{
  "vocab_size": 1024,
  "extras": ["capped logits"],
  "warmup_steps": 0
}
Each number is 128 + 24 x the weight over its row's rms, rounded and kept within 0 to 255. Layers, rows and columns count from 0. Numbers have three digits each. The size before them is the row's rms in percent of the matrix's.

# q: layer 5 attention query, 64x64, rms 0.164, rows 0-63, columns 0-63
# k: layer 5 attention key, 64x64, rms 0.162, rows 0-63, columns 0-63
# v: layer 5 attention value, 64x64, rms 0.175, rows 0-35, columns 0-63
# o: layer 5 attention output (transposed), 64x64, rms 0.159, rows 0-35, columns 0-63
q0 095:114128146147141134109149154114110167133136130117138153089142107121131088125109102158154142099113122090114121116066140116165106129140127069108150134155095154152086110131161167133129144084148099
k0 089:135155136133136143114184164194121113082121084086120134131146140103113120127138120094123145119161110116147166128120152157130116158100134120123132116153074099121095136152147162101111127090141120
q1 110:132118149119134129125119067122163130170115129120084123177122141115105123141104177125127098097110151115076133114159096097145137154116145146121134108144123151101145094141132109139187105147135170
k1 108:116134129122122138143116143116130094167141128138143126148079141108159148116157155122111095122141102153099113149121128115084135117169152169137142120088155107134170158125149104157096063175139138
q2 079:158134094159140110123121147164155133130149087148096165110142148144153098114124092127144153116131151171172101109103158133139101124108118104101133153117104151112119067167163155121094131112111126
k2 078:126151160107144108144152132130107140135131098145141155136164138124157106079137101160130113132102146106118079137087082135132113123133169133201101104153118148150143112113149091104144157137122101
q3 095:116128155085146130143172149130119085130108113116131103102136150152096150131107150092130124109163101113135140125092125159138093128101124120101125106199155135114105117133140106177158140082164130
k3 104:128113153121172120150133150164122127117123152148109163118184165155120095101128126137112118147145126122101093158084108161155090151100142121086120107101097108154104107118150170132120146094145110
q4 083:109117107156125156126122125088141121124144104098174134121150141067103144114121119130101140153122107133129100135101117126059167149116126124144129138099133126136125175149098108116127166122197101
k4 087:102148117120118153131131115097156148101114136109107124104136131139109106137168089119092135127130101151128162102150140166114145123138145203121189108107134140146118155101120118075177145149130138
q5 084:114136162110131130082149158131141127135092102112170139080111095095090083158085154119124147129123103130134091154107105154129120109123134088119139150123128151124094128140142135109196148116131110
k5 096:125111148122149117098093149159126127111106138122109117124164181145127098095120098087166112098111131093137106114063136136129121164125113097091100149138100150155091145118133123129110150098166115
q6 107:142147147127126138148180163095170096188133161160080119122105098120159107142142118127146135131162127161084123076140125121145152119154095080122113119124128143147118136119160124124112145130123100
k6 080:145145153113169133137097125149126143130151106158116109153100098118122156113060095092137121162116135070146097134147139100143125104152109170107155133116108116161123120147131132162102088144096140
q7 094:136107121145094166123115141074104089148091089131132118134099115165093156144155127133078129167105137145141138164104108137111107125139138128157111133178096161126119141102116154135142092157136100
k7 090:111140125136124090119135122100138141142101098137171119149091134165142149116109140178127149155140087116125148113175120140103145088155127175178104129126151070107162149117126107139119127162130117
q8 089:120173114108157122133102084112138114097179129152132161122125147093165125152116096149129133166098131138119118115166108104114104125132144168117136166139173140146129131139149085106135088110077121
k8 086:142118164108150131117150118155082141137117114117149138119199136088142117135102133102137162109124155170179102133114105122155102100103141093129133100135106117104093152135083138122118146147161155
q9 085:116120112095127141140167114137160128165105056125105158159151128092116154150113129143098139148097104123131165134145112092120086102113158144110127139129159084121146142122164095099138101116149150
k9 106:104163119133161125173184128083156116117100116154140120130116141094111171148130111116099156107137101140098136137174091110081117153111147178161109144126120100137162144118139146122120125150132127
q10 100:164114120133151136130143140142149153158116140122113129102126117138131142124118117083128103139137095078101138180070104184120109155118109115137093097139085111112099107113177108121110110094122108
k10 092:134126100134119189114114132106152130127139156126117112120161131132105104091109147145123132106134134089160133134120142114157113110101139073114154152121102106091099070137096192127158103109146146
q11 129:123142139153151115115140147160105115127128097162122132078101125145127134092131096116129114138141123172135151143160137134190151093108123172124104124096125134097133171094076121088120110146164142
k11 101:145162143134095102100125098119118136117112131115110155140157139119084131106118087176117115116111154087141110109142131128111082159108191092113149158073103111118114133122143108084139125140142119
q12 094:107164134151126127158149142072095153160161124102109125139105070146111143104071124135083129115153159120134147113164139151141131108164139104101139118075118133122132130148163108121152116143122112
k12 102:084114140155150121097146135137146149143129135122100106098188122119118079105175079128140162134123122146118134134086127151151102122110091131099132116122130135098131084123146149066154130103143135
q13 117:142139140129146082130134139129133116174129131146098144106088118159162092114141090137187126118150113132114163104113118169106172135141139103137143120129172085156100163130108129106077126141116133
k13 086:085118187129137140152118147138139106122111145137116105107094146112100160124109131149147132149092105150103136104167156140093171117182109148124147126099152136092163098116113105093144154120153100
q14 125:110155161120128127112137149101130169134140133114174127173087132087125134116089157134096140071173137100140102100108155097095112115122093144149117129083135105108120141111151132126108141127151094
k14 092:130130139117127155145126106081125095133120096185120107160125105136130129158185138119110146131096120142156148092158103113136184176129127140143165124127148125127116145111147184127122136138121077
q15 106:118128163152069127135117104128168158123125109133125112146098168053159163144137148149130133134132135115112140139125109081155096125155164161110154127132105102137112137127151166110143155156129101
k15 086:135136122148147123137117128151181099151097142132143112132069112150148094123189112107098119147103178127148123124129118162115129126145087140144104103107117182120140109136114108168172154118141141
q16 071:140140138129133147122138141112147094125119114108115155115146149137151096156091134159178114111103123141146108113080114135155108128151147069104107170139132141187102083148151163131174136126143115
k16 140:140129144143120132072158161156122145138151113112131142091204134121116095117137101129163142116130134110151134140112122148143101145092145073112119144138094130115113111145131111117152148060161125
q17 087:136123126125166145110112146118140163101095113123113158090144131134130062117115072126149155129114117103146139103125106153139097130112121098120073128148113143132102066133145160113124157098133086
k17 095:093099126155126136118141160138154124122110145120118186124171140118119145120091120152133139148096132124172122141097123139132109118111170085105135185144099129158118141139117076135178132096151154
q18 088:107160127127121099133168150119142138127137115113107155130145123160138067143134134151186153115077144096133136124089155119146096152087110100127105161104136174136111111140134131145158137112159091
k18 130:134138143139144110127132153165106124118146124130118165099159154141151117103133110088154146130115133119132137153060150152181086121086132087099105131148114133124111086152172120101135161096144130
q19 082:114112086109140196155098105154113082150098154145122125142125113131152140139162139125126127142146160165124122126134135109079156154160116134133163141157127142128161141129179082145116113138155162
k19 115:100135119115086129168109065063104116107112134139147076130092101116106125127102168135106143139124106126105137097147144090107138083130116154173122126129151159118142126138120122136129095142115136
q20 082:135137119121140081121113116123123088145096128135113122190086115106143157146131151110118118140161124166108129135137111123100153130138162153126119093134099089091180158125107095186101122131100134
k20 117:129118104155097138144095118117166125159144136136129090132076098103163136155108145130120118166146113127117116146175125140079150109169132172190156150119162130139142139095144134141102111136132115
q21 100:123130095127153122102132134132132109160100122094131117110077122073160138179141092167117138144114074082100151108145117102103135117154135117115122147118115108136121102150124147126186136122086141
k21 087:138108124138158117157121171133156113091148118146136079132161156134088161118130140134099132104145175185133078134123098150117159124167168121126140121120139081095114131115109104127152126141127101
q22 106:161131142099175139164156132149155127139136102123136141172113122141130129163170145134135116153124154156121150067142130104126158105159155165168160131134148086091138147082132148112141115133110146
k22 106:150115118132151163175103144076116128121142129145119119134091157098137158152127141166101136124145155136120138124166099172108179109142093164162151111112130155102165148136095117154122122164143139
q23 095:127133152096147140157110112148126135115131114132184139138131148132115181151131120132081143124152150115078138132152131112168107150164178145134115149136138147131154144141133106120149101180102191
k23 084:106136117197106131166124144120102116123069148185139128124139118180103141147094107122150110137139143146104096141138069143096111154107125117109102114136120111077123118124136119156144127139129137
q24 085:091121152100124157113182156148134119119106106089128142133132103134127119161112136140138117094094102112144141098081169131157108113098095096136103158116111143140073094127135160142113162119159110
k24 118:100119148122136119087130139170067119119109135116117154091134115146118108132135103111146119090119125116163121115071117147134112128093113095081138144149082085158080114127120124104102148098131122
q25 112:139140132097124133165100121120081125158113126133156138162119142126135129152125148183092135141124137141141115098145114165129172146081155150142142173164121142128116176095146149166112112177141139
k25 095:097112130117138146118124099118092131145122072107095117110137133133095173101104090126120176115151118116094134070148116130167105116091132149188120148139110117135136156148102110144109130107158113
q26 129:163139130136157146184145212129105124143163132155172129104146138147155130122097128135110117136129143115153176116130125169152112127126150152113107144174130126172128137109092124155109136122143116
k26 093:120124127133134145153079128107144121125087086095120097151093167121121142146163070134104150147122146156137132112127104158150099133149075161143163109111148118117129119106172127166135112135112165
q27 117:134118135120131107127100131104066118105153097202101138099119152119153096129072130065129177127127121137110119153132125121134150098120109112122112165114138118167155132099155131118115123118133123
k27 086:178112119121134170099175140148114166102142126150143120103127115147121139129113139080128139165126115158109152165090113135143113112111136071081116114128102170112115103154151171109107113123141126
q28 118:145149106119131128130154160129143115100113114107121121110135113114151177172123115087114180150116120136140129155147114141169122132125107121164154149147093130195137199155109125144125130160109109
k28 091:121158164139127168119125136121161155145144093136162143094168144131138121151085144139152136124102093156149112120118124099163130128131152113117116097109135137122107117133118097144157198069119168
q29 127:146136142158139104127114122120095084118089133125142134110104114141106133130130080116111126145130113127114192179109125178135158135121118115106117099168173087111111134148110111077121129137150087
k29 103:102099154121122115116134131123137118157136114134158112124125120138135119117167131120103130085164118133145146099146088127096147071125102124175154143079161089091142136102083145113083143161146150
q30 100:112119112128126169163149123125131086143141103145093138132100157132151138168130068110119180110109141126161111117105095156126102110121117103159130086110137121091100139107127160157136134170157156
k30 098:112133135135100152176134147114123120132111094116142172167164113145113124075155156111102144172162128160150145094121139178152149119083111149159127137152101135120120116087142110104116113103135125
q31 110:128144142170171130161141142129074117077123112101110144157149180169160114129131135084142121160127130155113160126120150171151152103128148086119127139119110113150148132133124107173139137130128161
k31 087:180122082092124108128140162143085132114117118110115149110146088137153141136145144128144136105124102127123101112080093120140128157113098099131110133118130138130125118138077160103050117094147131
v0 104:139118111111093128115130115146107160095140124136123168145119077104111093098169093067145158102125094090139114124116171121143129119147110141128132134119134174103160170165132138156129140149149121
o0 099:133089110115116125112134127107179145125160140152126099133125123161149084129127118156113068094123131086111138166112151162124148111131140113136114133155126111128158071138165123086104111180112129
v1 119:082149124102115147158162098076146118131086166140135132148127135129126111113114098145135135128119138134117142118160126121171161185135059095135153125146135140166143147157137167160146141119128126
o1 129:133126103135099106135106146112099142123159148136110135167145108142164124180154105140140100100145103142122149106107116156180149115111201112160152134150081162121144153119108110149138095128119125
v2 107:160101087175122123143145105106109095140106148098103134136140151172119116128176115147136141125125144139116101116138106119164099114149114117128136120128127121162112071092186169099147101152152108
o2 103:117146127110091142135131169139131131107141164175127120124115133137153127131162095177120185162142130170158175106153146139105105155138145126146193131149151163140122114114135134158142156125110133
v3 105:077139099130104089081136111144146124119104157116144130135119137109105147126152146108136095155134133121092122146125099136140111092155104119040163120151140124139150124095150118138140099178128129
o3 109:157123151119143130154119157131137136094114146095132157157178168149126109095162139137108158153118139113149115125126121172108134127163146111186135165139133119126067105104105127141135161144090097
v4 099:111134145141098122136091086166168111157089135123143125128152132088092124061161138144116100142133141146167175131153136133157122123081147107090116110133146127135115129168159124123131094132119133
o4 102:126132142114108171085127125134088140080091139124148151131122141146153131176161137122182123134154132167170145099121141118106153113164148126140105129115085147144124119130130097110106143082089153
v5 119:133159138171097102111081121098098129143138148142096104160113169163109148178142133123147168119141140128141114164099140113100089117149156128106122126163113151107097095145110170136111111108112120
o5 122:172161046142131110122150165126145138142121106135151126126143108121129126111104077106128158129106125123168131160148153125143120182112106157119173124094126125155139127076158140112136143127130121
v6 106:124151125123144135141156158121116145065107164138151103118078153136093161080151150107157137138181117072139165095130114131132110175114103109134151135123107129130127132160109126109121131123148104
o6 104:122103119147167112141105116115106160112129092143113208146137115146141104113120103086126131126147102128134150094120146141131128082123120086150111075159128135148138104148134155138075091122111118
v7 095:114152086140117120093116105146097113121180103121145084115156137149143118108130150153130126109167144128097098107115102060127113077117103124124125124111124074145137081127112136127142155106142111
o7 094:163110173104123097119096131134114114117117135144141123146082171099119123119128128157140147177128143128141120109165089146169090147091107184103129114125137133103130109084098165103101138122110138
v8 113:129157150144113152135098136139145190150136086123133112133146124130131128120103153183176147096121130147097149067112145126104133168115139156143125129104093120113107122193157133116121127130138103
o8 117:099130113125119127098135120163095152133089161112129136164123141130085138099110148089138043155151156119117137151149158116167138153127126117116121095130142122112156115116080120114099105128160151
v9 107:082109147126134136167111161120148148115116159139147165143126095128134137118111096116107131161134056083128126082100083138134121116132139129121117130124119175141142106158147154159149148094130169
o9 117:156123129150168123163159120115084145167160112147092113124130095131165109100124155127157132096112157110066133136141145117103156077098123123125142129133140148096113119139077141127147125123091101
v10 106:113181118146125139094143136157159142125125152136159135129144110111091110122175145113119158123139106111191134102150114176105156131120152134176154140175128147128127069109141131139143136122127161
o10 119:093126145141121126104115083110130156146153114152131138128132117111174110116149073108090156081132133139150145120135148117104113104117132156149088135107146123112135100159077088086131173120095124
v11 095:128150168149135123122128112144065164115123111099171117160157100138126149131091115181160129137134188104154132102139149152146109126150144142151179152142090117131132119124150117135126111162148138
o11 091:099100091116124107151076143173130157084150167144122150139167150101096150123144158096121137113135156143115135137143136124106155133109117152126134110070139172129164090133101123146142146154138111
v12 105:172131127104153120144098142153140088117061126121168179136085102133140110093160110114151123140129145133161161161128138121093114109156113126105124132093109131105135146097119134121075108149128124
o12 106:125133110116109134143151163121097095130165116116119149109133112149125115164130142127111147116130137151117125118125107164120175129147107044097103177142192109146146097112170118112126105117138138
v13 116:119095173124105114123150131120136106142123141115153142141111153118129143116124116145159128128137195095128172136147114099127172096113153119142139141138168117115138088189084152106176130149129096
o13 121:143117117118105098103117119161127093086118121141120126114153144141128095151093124105156107105119073142163144117179116133091098073103140113128128111082101130166122113126099137136111130154173144
v14 087:099125126075096122167181130137108122103150135105123132121114143109147129090096119149133163091075146144076134134120111163144133131131134143104089148086103079146137154140148097124134137108122117
o14 092:099109146146159133122113110126146091156156161120154151120127131132107095146120161156181101125162140087153142106123112086154138160172128121163147111161153133109105139138115136120134081154154087
v15 109:079110124120175100135136143166138185093105083093110142105088106173129158133151134105129159141140150140145124133114125076154103152136121131144160140129103108122157123116131126142150158098153118
o15 116:139138126138173130105127149103090167128134141139159139112108112076112113096116108149120136157117121111077118074117092163121141119118103125152167120149139137139124086176126149162118121152145083
v16 119:117124169139104117129164141146138114088129152102082152099152132148137165141102145148131138146123130125139147155151114131144160103159087101143133112127119103137125128121087203160102188133132133
o16 100:120117098118127175182104128085112116125145118183109136121156128092142103136069142110136133117151097114103099113141105103138075141113150127101131122144140160130126109115097124140178099161133116
v17 113:154124110129155158103139127124096106181113107130107100126201117116122141109133123126156147146115093114116119163122146068150129169133131134118164156171101148120133125101144094130097148110159107
o17 113:147150109155101127152099090157132163093157159118105143119141108147128122078127143159138142150140101107139119134084128130174134139135127157144131115089104100083136116119187134141151087088118137
v18 118:133109115083125073112107110128117132140156106089102145123161095106107154143138135131127103092146121073114156141169125179112131118172077137174149129122139135146108129092133145134115135108141150
o18 127:111112109140129144151135128148156124089200146150096111126115139080146107083114146122109129118135123153166085150117108138181131137132122150096100166137139117113139138155113126110126151176106091
v19 113:129149143151073165140135085118106130182093067100090163107134122150119131124117125147154122133151140106149140117135115127147145113108085121104116139141087177110112143171136108120103100125136134
o19 107:170128087138092150115108122136114134088152149147162098203161115130138124149150165122136101138125142126116135132100158084110109136109126121103108147143117127154187119113139132137140117073119146
v20 088:123113140129119105118168144117134066132168120092125131145099131131113146099192126081086123126116127173130116134149109146138123173126074133087116146105112128155143140132132147103090134125094124
o20 098:126153140092114162153127108110117091166144135132120136104092138148147126145134110144149139192126076127158112087062119111122133131126122109142115146169149123100156139119098121097174143134114104
v21 105:078166125131182134144117098121157147170166094150115137110064122126109132136163102101144133127100133110099124113161131144152108133131149121134127128130141170119144084182113109119112157121137105
o21 104:160137125139123124081145141124092122130126131142143143178108133132141117115109139129107113102124109126111165110094133139120180100058076152150150134150134140105136167144113130065129138112153161
v22 105:077102146182160153098107094157102168143127167145110142127096130108116185081111153133144100115097120119122135133104121127119130152092098143129127126131115132124100134113142139147144094094106164
o22 110:137195105154165135115130145177151166089103103100132141100149110100151118094127129123134112137177142125114121118106116113146133120126149114110120085160120097134124126134091146144172167127093154
v23 116:144085089117135077135124105138108143134102128123154162114126133143125119143115150105133120128149148100126114122111145110084157151093156108128110175105076133129131168097117164136115161130064161
o23 113:136142144171101118121139124093159137129147078164146082120136148112166132122117131105117146127116149133129118114130067125098123120187105106114151076156149106118142113116095144098106122118164094
v24 115:136122101124158102120150132151093125147131135109185079105118103146140126095148111131091116086152121089086173133129145116145119148141175100172107140105105123104165091122150121151102136132131126
o24 117:083089115150133131121150084124155141110172093121150199153107172130138117141105156133126144135147158129115143107126080166148139129121081125116146130111159134092139135108139142129125153086134127
v25 101:106075105165113081128153092133124135138121130144163090148142117125139091105132088126128169161156100120130130103114146071116157134123090112125115108122107145131093123134135114174144101170151115
o25 104:141115107132087136105125126130141137129112145131130099161133125142137120161146105107124114112119123102131178155140064162102126108147124082085153104128120128086127113110146145193121164082109103
v26 094:130129111141090141141154129128134133138130124120121127133110079114087176147123099146157072137120103190146091108127103159114136129124155107117087152152126143093062135126107105144133147132104148
o26 106:136136161140134137091097132132169144152080124132126092121158116097137086135110177106066145145168102114177128158111172132119139109133125125112124114117122125168148142127111101158137124095113104
v27 126:156162145141145128101149128135102124159087140130078142117150109109074122123071180182153154111136138143115130150127132147100104164157144107098134144125119136120139122147071130105134108117128140
o27 110:115132126165139160162111149157099134110160110114160160114183143123103131106093153075117118162167161130152157134115138107154095139131137151157138156133127144121161092131158080132125104144140142
v28 106:089122154119155084100159124115143095104172139153088122151130106107145109105130124106130112155092158111108067114103158110136134124124179129129146163094123121099131134144162115124113088115159118
o28 116:122115136121127177113129134161162136153119146093143092119152152156098150113134106178163097119120115114107142160131106120138186111117081143130124103104119134101095113068113133152134107147105158
v29 119:127092128140114120131123143165139170154090129161148126132096148093147180130149134150100139108113170142129119127118090145150133116126079136141116152177091131157135158142174136097129133100158091
o29 127:134108132159123090079101101124116105125149147079124136135130145092148112102152123124184142148138128147085100086151140140100140144151146103145188118145140123151174124136120115117157152155112154
v30 103:115146122131142099166149144116140154092117073132125142126127083146124117078179109159124152115130135064139130119115136117116134129130157149096161176135122151116168135129134150112074126139103106
o30 102:150060128136111142149151158139122138136171149129153128131121115147154129103124129101108095127115140126093156116146135141125164094136071136123092106150144120105160073137134120118180108118175111
v31 099:098174110123154143111136152130169151101121146075156158112136148185154132140129113097123158165158144154106116110115116136163109144125136140099077119111159137107117113117096118156089105136146140
o31 108:124137143106168137180173131136094135152084122145142125152109117114115098145111108149112119082089132161114158103100095089132116150117132138160139102126150163142115099137165103147113091099101115
q32 072:125121071158133120084115107142132133105145162119143117168143141129090169109113143144127084123175150132108163137129122093124148152121150179150170114091090102093132129130122127134152100107113141
k32 105:149107157144145108161154109154166110131177125125111124106122125094147092116100143078111121193157118138121119113123133146142089156133122139114130125134154137124105096128137149204097142151132142
q33 099:130088164139129098125106110103124164134127154108134167106122129106132084077146071115157134108122118096142107090123131127148097107137113120072132134104083158123143096105146127147136098117146101
k33 075:087179098147162156133115108097107128130131115120140113159142142142145128177109120155128126093150096133176092121125141150109122123152107079157139146118088169169166118122081125112135134142127139
q34 077:110137160119127129155121146133124125088163120107135176113138104150107121130138123135148104108099146095131130126086125129158123101121130047150110134114112140124128079195134108123107124072138116
k34 094:100117138125127081108114109155105098106113104130149123143104125152153069127155141137147095140124119087181105105156124119151140128109142106093107106145105183135136090136148146122161168149100112
q35 097:132101180082141142121167155140111136153112130133119129067126089143128087129112112119140148120108138125166146128093109136157092123120105080100113155153136156143105102166145132130085106102115141
k35 103:103142130103123095112140135190163130124143130138095156105119094164174121183146111110145106132118128150159158113096126169136158156118151105102100143137138122125092101139103123106142181135126125
q36 108:143099167125167105129132118088143128139139118147122171091110124152134119130154112119117150114082124155086168093138144135130153118131142107122082122133136107153118173133137161136202149131156099
k36 098:119111149116156139147142139092182111090117119140127101095131132140118120098128125114142133150142097137149097134074115158093097136144130147143094150082177063153122160102123136131117133130113160
q37 088:161131101104157150157157130099097135115115115137126095149103144158130155112110104137134169139146072115093145131147134112159128119150140158137196095112165111105160131127110119133141095135169155
k37 089:156176131126123124162120173069167144129122114168126144134134161117090134105127150128134151136149163145105135125115133095178097127122161127154103109168120140133132153152169173153141110110121150
q38 088:141134119137114095070100134132153139091106134085137144122142122110111132094128093124133112119127163117174140165110089148106114131048121105119123135142100152127099150114130097127127181105131113
k38 088:117130130130099107125108132140111125079160161083108139166177139125100083153106119123129088117112081086127125137145160126109099155111123144129145146127140131186092118158127127118149172124101116
q39 082:098109156122172134083086107168104132119113179096110150119136121122144083100157120159122108111135104092108097139110148108123128135112113128114133167114126153102117089179130103134100152099128111
k39 088:138115167159136085108124095172130141153131112084092090104118118127172106110117100159150111105106127108116117141112141140135168155114141106101138128136137074126135080169137091110127160141112135
q40 119:125128117093102109101108137113133097135115119110120129157117144094106135167174137142096112156154072146150111099167123121084128104129163149132128151102146115129135154124101112115169136128066169
k40 093:087119092087115158127128095137137154080142109105146129133156116114093095103104093141088118111143122106146146121120149112096129135152127124132135157166142131098130115147059154132122189114128117
q41 104:078129134108114175109115113129139109130077131108140105136156126116095118128156148125131161144115076132147099151147118163093109120156141165135147146109157079123110153139076108096164151137120131
k41 118:144135153135096122159136087079094114140106111138153109171109163128118152110154143157062131150138119117080111141117143134096157119152113132173161112098122127143171149144139130143111109139125098
q42 092:154106126082103164132109156136093109117118131129113137135141112128151087147124171068103161114061153107122133143147117101143146088116107127108146104116127137136126109148137171104094118111147163
k42 099:071097130110123130095155113106125169116154115184119132108128119162116118118159129103170127122092111142147146160129131164128113093090128111126118125135110131122085128090166129071120157098130136
q43 144:152119165175155114110181161101106145111164113110097157127120138108109126122173109113125115142149125116090083158134150101089096136103114118125141149119109188100129123142114114142103144102120105
k43 115:130141103115130191111116099139070124154129142148135113123139086133085094075105138100124139086135120104168147149117130123137120127115101130128098120123094117150135134131184131122126089080134142
q44 085:140137148140121094077139071121140139143134091168121115127161085127105124135148098114097121110126159095169148158099136105112170135119101123149142138131110154162157078143120141125123145151084129
k44 131:118137099124175106104131159089138130109130122146143150157095144123148124116106136112147132104137107085167110081105158079125142092149096103143130123107100159111127102104152159164152108111090102
q45 093:076150130121148095156125130125123106080141133131123151151107153159188160126099143103174117103138133108099136143112119148145141103162111099129119131166122124142131117064137161129135133144079146
k45 116:149110185101113126156106172116168132142147148143097155125161108108104115170114132128123151107091122144102138120110148129135102156123126107154117157163100097121101129123146158140078150077126161
q46 123:138147083143123071156092124131126112119151137110162146107136179104138122146116136119081122141133148112165123173134135159139115175108135122131119129139129141164124133124140175142167119139194156
k46 113:125097123052075130105108133128104137132131131118157107154157107091144117101183131102131092144111118157172093131142143096130088121154113118135107135167124127134125117152097165129143110120108136
q47 102:132104129135186107159128123070123113135139111130183171141104065140153130112174140144118107150123108138098098139111130135097138146109101138113166123101154116140112137155127152160117157145149130
k47 112:153106123149137179112147134154126113140106119130121117119106147158087162166102141135098105115152150137122138131144108163107148124134125115117136138093217150121170131131102095099126152141089157
q48 073:091121138124097101141105091163138120124124102148138099161159096144086121077087128176133104102123127101085099125123130116109153173114089144149147144118119139129143107133149147113148124116139077
k48 063:186167129172125149139125156081112150128110095130125128105158106138104150106142107133112116128139133156102127129145120132125135152162112123169188115112081155103142164111158117148134127165107165
q49 091:148133119110181132163185182090100124131129132140105137090110159205121140117143161132166138132124127119112172115111133125147143153119145084133136123116140101138113166129151108120109134116117123
k49 084:120127133100098121082115131102153118123105175113154106158147105096115137095115126157134125107144159074117115159090152086120085167115089130130115141138107142154136134147083129131130097102112096
q50 085:142120139062139095142128146128065108120109137143175175108113111134109147118168159115148116114107129143110157172077119154136121118125152095116096110139159113141104127140120125142107123091158119
k50 082:106138101149128146128122152179142102155104141124122148133128073130147104154142146106159136113124151144101196136124124128124112128068103147117132161090152141173110126172115113097104155121138115
q51 072:134157135128100164136132147080162100120128076102132108141131131101109157149096135129112143148121111107136097116138112087108085121151165128151124124112098113102112180114132174103179156142152127
k51 077:182143141117122157140118142146135124128117117161112104106110140124139128118114122108100119136156150154092126144124110140133142153141115156084096080149135188128117071143118186114087102110127167
q52 071:104155122127133126162138111135152141140120089126159075150118153089132151168150110177099133167121130142123114086162114094128179132154138173132135108103128099122149154113113100135157132168123133
k52 098:138125109155140124189112132086111140158141120153123160145101153139075158112117143141106164138161148121115108092120137126131130095166117146153134133132142086120161168151154157168134081109129115
q53 120:097105181138124108114091138136106110152139120131071115117157101164117107117122101120099178116120096073173120158108144101140138097107135134100140165154107129131135119135102133138167139122159132
k53 099:084146133123142098131143112131107111125159150109109149116157140171168103181141099141116117119112126114131172142153106149116151152097124155110114129151151148132112091104096110109187170136152159
q54 088:116106138114133092145161162116119118118116154131135150120146121118150117148139107083145120076135152124158132114104085131120146104162147071098117088133136139191135108110112145080120091157133145
k54 076:100138147139134148142124114095131121119107171088115098138154160141102048167112134130122126124159131129098176109155132149135166109156128136156166146083132113138134119123094102104122130150110098
q55 096:144123162128146090148120126132114147134155082121159144116146084119169088139124098150118154139111138132126078126136133124157127126109122057120121086143111159152105137143166177101139109102148117
k55 106:109145117155129095140178127128115150101190124144157150147156126151081121129133112134168179126131093123146136160131158107137166125104107113109126129182114117108117108161149138163134116101094133
q56 079:119115165118139121097121142154131115120127138118125130097154116132158114100176104128136138111068156133165140146105157178104102115112103067111112104147125104136098091112138119099139155092158103
k56 123:126089155135136145094125120154154127129128145074111124119129114111123080141113088141165085104093116153127122135095131166138128142100127107113134142122142096154107118133064123079148182137142124
q57 108:149134135136095167106109115170158085121133158134139120167069140062140153125146148119097108154143154132118135136176110117088134133153120138145167106100158131123130134114107142092097126147130137
k57 094:118134115157179115130098114106124120174106103097091087132107133112128129105115127100088119145120141101127123110147104104108178140101129181149128097083113140093133139080130112081128112145117135
q58 108:093089139124154128129105123147135145144115120124139127147175081112113130086119115151138071091156132124131145116105167083169122154095174129151098089145132121104127110148138108141134082112118140
k58 088:153172111092125158149133145092102118101100130139169087142109109182117104124188162139111118109086131099118118116112129105120128149140126133127128151187140121111112160117158114125098113131157151
q59 094:121155103097175122133159077123151114162147126123137124107121162140122112107121075172158144139159143133122120098154133125100168136109152116124162117137121138097124175112163117103111103158121080
k59 106:151100127107109103136118121149114153118128143123123110148184083169110130130135093119077166136121133096117185103137105114144133089120071139134120128105099144117079131155099146110143135105115139
q60 110:051138131105122137113100144116149181152115114145138136126132117165102108120115104139142195095146123098123145102113143133172140095119099127165133100127109140149074140118132132111161130113125118
k60 107:140123145131137118129109106145136127125095144160113108100135146154120078127142111122163128147145127103157186116136151094087108153077173125148103111108130164128118162088164113088158150139111148
q61 120:121139158117124107134155117125099165129149105102173123085124082128116110128097075153143134124088108126144115080093101111136125112134115113156084121154127159149106151142171170166134139125140113
k61 139:117111143120133105095119116144097169165143098111135119135154171150127089108130103126172116112150176116148139116107135132181169099157138095127113123115135127131110106067122127081130144137143163
q62 115:111178091167113127130176164142136121133135184140097119149124122152084102076126131099143112167139110114129146139108103128109123139161094153106114111121157139143137095117161106125094102131102140
k62 113:132099134109147131143149150139135132147162139111132158133153095141132096117118150115159154078158132129096150161082150131168084140104051127129138128111112122082116097166139145135139103117112128
q63 108:121173150141146103133129107172098174087090151139097102124131150111164129097160105086147135100136148142091115141126138138118140124135065135138166080123130104130146099121127120134121115149109094
k63 102:186134098123117126133133106157156125138108139125162153130133129149111100095150111124118119156102125149131117063171163116085149101117133149106117108154174102121101091110112160101130134131085119
v32 093:206129179105120156146095121132090138148158116161123164107111132139130123153095149142119141101132111125144114109099136089101099149136121142126156111137139147095095109146132080130122122169112163
o32 099:142121156116081115097117143114123086118134080147134101146121165127118155111103121131155127128098123158186092137099105129129144108136106091108100149137104081164120119110166129068137121118137119
v33 097:110159134123095137138104120128127123116134124165113061118186108142160120113187122155112151142126096133123143109119177151090120153127171129118170150104122120140132139107119147135157079129107139
o33 077:167108115128113130104153128110165123113105124155148106154093079078157137164133179136090089106151137125102138112146107147109144093141118113129119132143152147112146119094165159143090170123125129
v34 095:114098113114103134127171110127170131100159158119152126140081152076105111129151126147146117144094119091141139110145189120074159114141161152139111126104082097131128128128141115127136106118149103
o34 099:137124119123190185149138141171093138106131137133135154126111090140133105124123144149144125135130137117071147149089137107143098115160098133084126125123165119140121120192134169140111137095137135
v35 100:130125105083105095082133127140161142100121144116088155137101129104164120165130129146114106119117133102086061133144164174124131114146142104153091152119115115095174146139126111111152131149133126
o35 086:130140141120124153164192129159101116133104096096141157109106134147138118119086168156152118140115097131109154101107130098142075135142157137143147123099130174119089129129142173126094134103152109